python train.py --vocab_size=8192 --norm_place="out" --norm_eps=1e-06 --rope_base=20700.0 --rope_fraction=1.0 --init_std_qkv=0.0257 --init_std_o=0.00741 --batch_tokens=[32768, 65536, 131072]
Each number is 128 + 32 x the weight over its row's rms, rounded and kept within 0 to 255. Layers, rows and columns count from 0. Numbers have three digits each. The size before them is the row's rms in percent of the matrix's.

# down: layer 8 MLP down (transposed), 832x320, rms 0.1, rows 50-60, columns 160-239
# gate: layer 8 MLP gate, 832x320, rms 0.107, rows 51-61, columns 160-239
# up: layer 8 MLP up, 832x320, rms 0.109, rows 51-61, columns 160-239
down50 112:123122145118109135171142148100184130149134129114140072154112168206227122174118143167119137121125113172152104099131123108164169154119114150170103109104179143142092168167143095113108104120118119150129138154112137198144104101109108116090098124
gate51 101:173116150137125152139116173184079152142128119135109100150122116139159128087109097107106104130114158160146096125149155143166085108150131151089082132095090177104121090107135157150175133141137150082102161120149147101198068116092106095118142072
up51 105:145151186168144075144143145123110149093126155167123140066192084139127130127170162165087080117129155171071098116142147128154141121065063177132113125191079125096140067109118156126115135146114111116139062155199146075181129127152095158089092120
down51 097:124128119091101167071081127149173180057105113149151176127092145137108152128103119117177132132149139136188154132116123155105144174108077117179112084095123119129118119048103146055128176134084115112146180140118140158149132136133177145136149086
gate52 100:097136165098057084107139113109066117094111138112110151113159111146161129023193122154066168158150090142108142155113110141159103096129135162185147148096134073123130161091085199110113136079091136113083152115135165095150135122097116123155120167
up52 102:111103092114153085103148163121118132147129058144125255165137075138059133120114079130113147129128183132085124118129065107131157146116155119153106109142067103131156092195139113075146105129160111134071139117113142084105156082185120125128217060
down52 102:107133169107124135131098130151136171055109145059139138115131116151133139160081164168040116091176069127104108184189116162107059181110112148075162153105171155169109114126079137145117178207105060109120134083161162107161106153102163169119130158
gate53 100:137118149105119145162018082162059108136080158163102103085144146114150089112173115144152099111159175143154141114155115124085142159161124150090150152166141108141131140096117118110164145150150153123110132079134166215140085135116086107131154186
up53 103:110151195115168138127115105163089161099092163160105113082094119162131115121130112122168147131143148124117103182141120130103108159120081049110132067165144130161122127180114078139168115079138172070155075057096157155137154131162122099120109107
down53 096:140168096111135093124105170171141149149102172151154127164091166109107158113060151091080137108148135123121140117087119095191060091127186097144168130098129169090079129091133111121111111088085110097128208106111132164127096120111120103147145111
gate54 101:150160104151116146084093085159098076162141121161152101134168129123197095172121213132178167130150144119113094119163128129102055166142090147097117209071141107156143114100122181076186128181129106196179124140126089132108195114129137115099118100
up54 103:116162125167057145140188130161141114197170143114128130156099155119122151141131127166155158168163201086106097162112142122138096145077114112097179181152136111112124137116164068118206178131188139191170158072055095080127165167134129145086113109
down54 103:125110123126117153142168137085116080105116114154126102138102119082122151147117187135108136154124151074137141157152109008137144170160120098145142130138142159137167117150066130103105143094112136119151104077070102080117160136122094089101157113
gate55 100:087126132108166151193162124065120051170064147099075142143183107099176104070101141163146170209107169173148086147151134112126112068138085112106117073152127084116146121046090080153083117155149167120128166142161147123144151165183159122157095143
up55 098:077088142185103174130141079171131163154146114134172108138095157082166126104119143106149193147156089083115133078174171136145106153127057049129120146093130072152116105100154180180141142085091152130148166072136188087120146112104080082154113127
down55 091:174163052107171062116110100131072108128116109136143133172162151098124093113166095113107128095105178123115073167108051187124088165133148157122090122164111103121163137123131164111086121160125124150149128130187085187062116125168147152044137135
gate56 101:093159124120133166059106133081101170167138067143108148140079090122144105136109110157102132100140128143116077113162098098170113137159157178114156150150106165087138141102097080143151106118147105121123085077130129116143106116114163102140143165
up56 100:098076069159101134082132124171121129126116088163154138083156087078113161111154076151194077154139092078166155151170091087114147085127064062151151082131079106183105109140056111131123155124159129111133089157135083169180126099098124195091127114
down56 100:120091216075151142117145151123175125136196159120107136139145085144108085151079139147141146114117081107110156140147112196177116134183133099110158138144159118119147174111115114135140128147104192128172098157090158120162078159124136088159119120
gate57 103:156155127141122171050087120101093147093083163117109144121115151148163065134100073137135169069138126107126163162144083088124102088163148038166135083107090086163135122083117137091114065112121122086109144097122124199091139105144125090186158117
up57 112:117100101127129123114127144085138097096111140095076104113112173141136102180078100152161200071101134132119146176146165053151143111183127054196114106105108108103132154101137163093111050141080128073137132100119147138112146135117116075149114110
down57 107:151078115146163111152166125143158134129106070123145183103136186133159206130102149164163077116149126123112087117118174142130099128133116143189145139151060105136130147170154085080116150166123190115145053155137133130135145138134172144123064118
gate58 099:110088124137141141105083128093101130122048119124099111130165138132177107154095131168080100076167163138188129129136131116136174122131142119116158074121113106156079084085153088154138123159103048101123115067172101130135110161089156198126166135
up58 096:167142114091156122127123170125105133157102188210108117082124174120128164104160108119099153161142068107115150132112081125148156151147124038126129031145111126148094130146104120088138121127131128166132076098162158155116125072157158132135087103
down58 096:060099125132087118133170131079182147119122120110105151122147110126116150118047173074198105104134139138187149130188124127143109064111178129180118123096149155185148093140069165108122097138088116151103159089118115082080121128126117147118146107
gate59 103:184140132068163186144087135061101094153081145123136162099179116171108112055167122127155185129124093194107152105135107135135148162129109155159208114116174115176150100117140121124149172185132102104083181168142130130118053143085132142130112136
up59 104:168171124148054144113179169152110133128150141156156069165180117071048161112129162137144135066092117114079120125060156174151074144075178067070144156121150129116169128105129069100143105126119157087142108121115138078132179137107170152136144163
down59 098:067149164121121096129158165126131134158103078163119156095112169139168101163085082127148132124141165143151127114123158105166119128234166108141126093052161165179054139114108162134118182111160140119090135099122095128177159139124095086171144130
gate60 097:150165123086137126109125111069097126099064074131154123144152092168183139080141143151106175126122104161182089176137172060145143135093104120179059148174093142100156160107105125139112132107143099122132109143176112116098183165111157151120136118
up60 093:172141149067109105164142114140129144112122128125211156120135095121041138173163121165141191143110154151112100100139123130097081152079113119154122135180104107165132171186089085093129142129119149098049136141119093176093179109169116141148102140
down60 095:090089052148170159078131133138162151184199124132123113112094132146095091145122081072147132126157152120125124088143125078146164151138135127107153103106124124141145119134138142135109159129189125157099052076153108169087119106128173173093121150
gate61 101:138145099130160133069111077107118128095052175134117160128115107190140100068151130138182086086133114116149152124166127102137135132206151163160179059146106138110141175128164159140138134184146095180152126139108124162078086164115203080187127133
up61 101:124127113115170109137164107088133168074059136086131144117092124120114115089168164191143116130128101169069147162126152123117102168088155100095120137142103129114081135139094139097052122152130103109155139164145166180129126184134133066111151125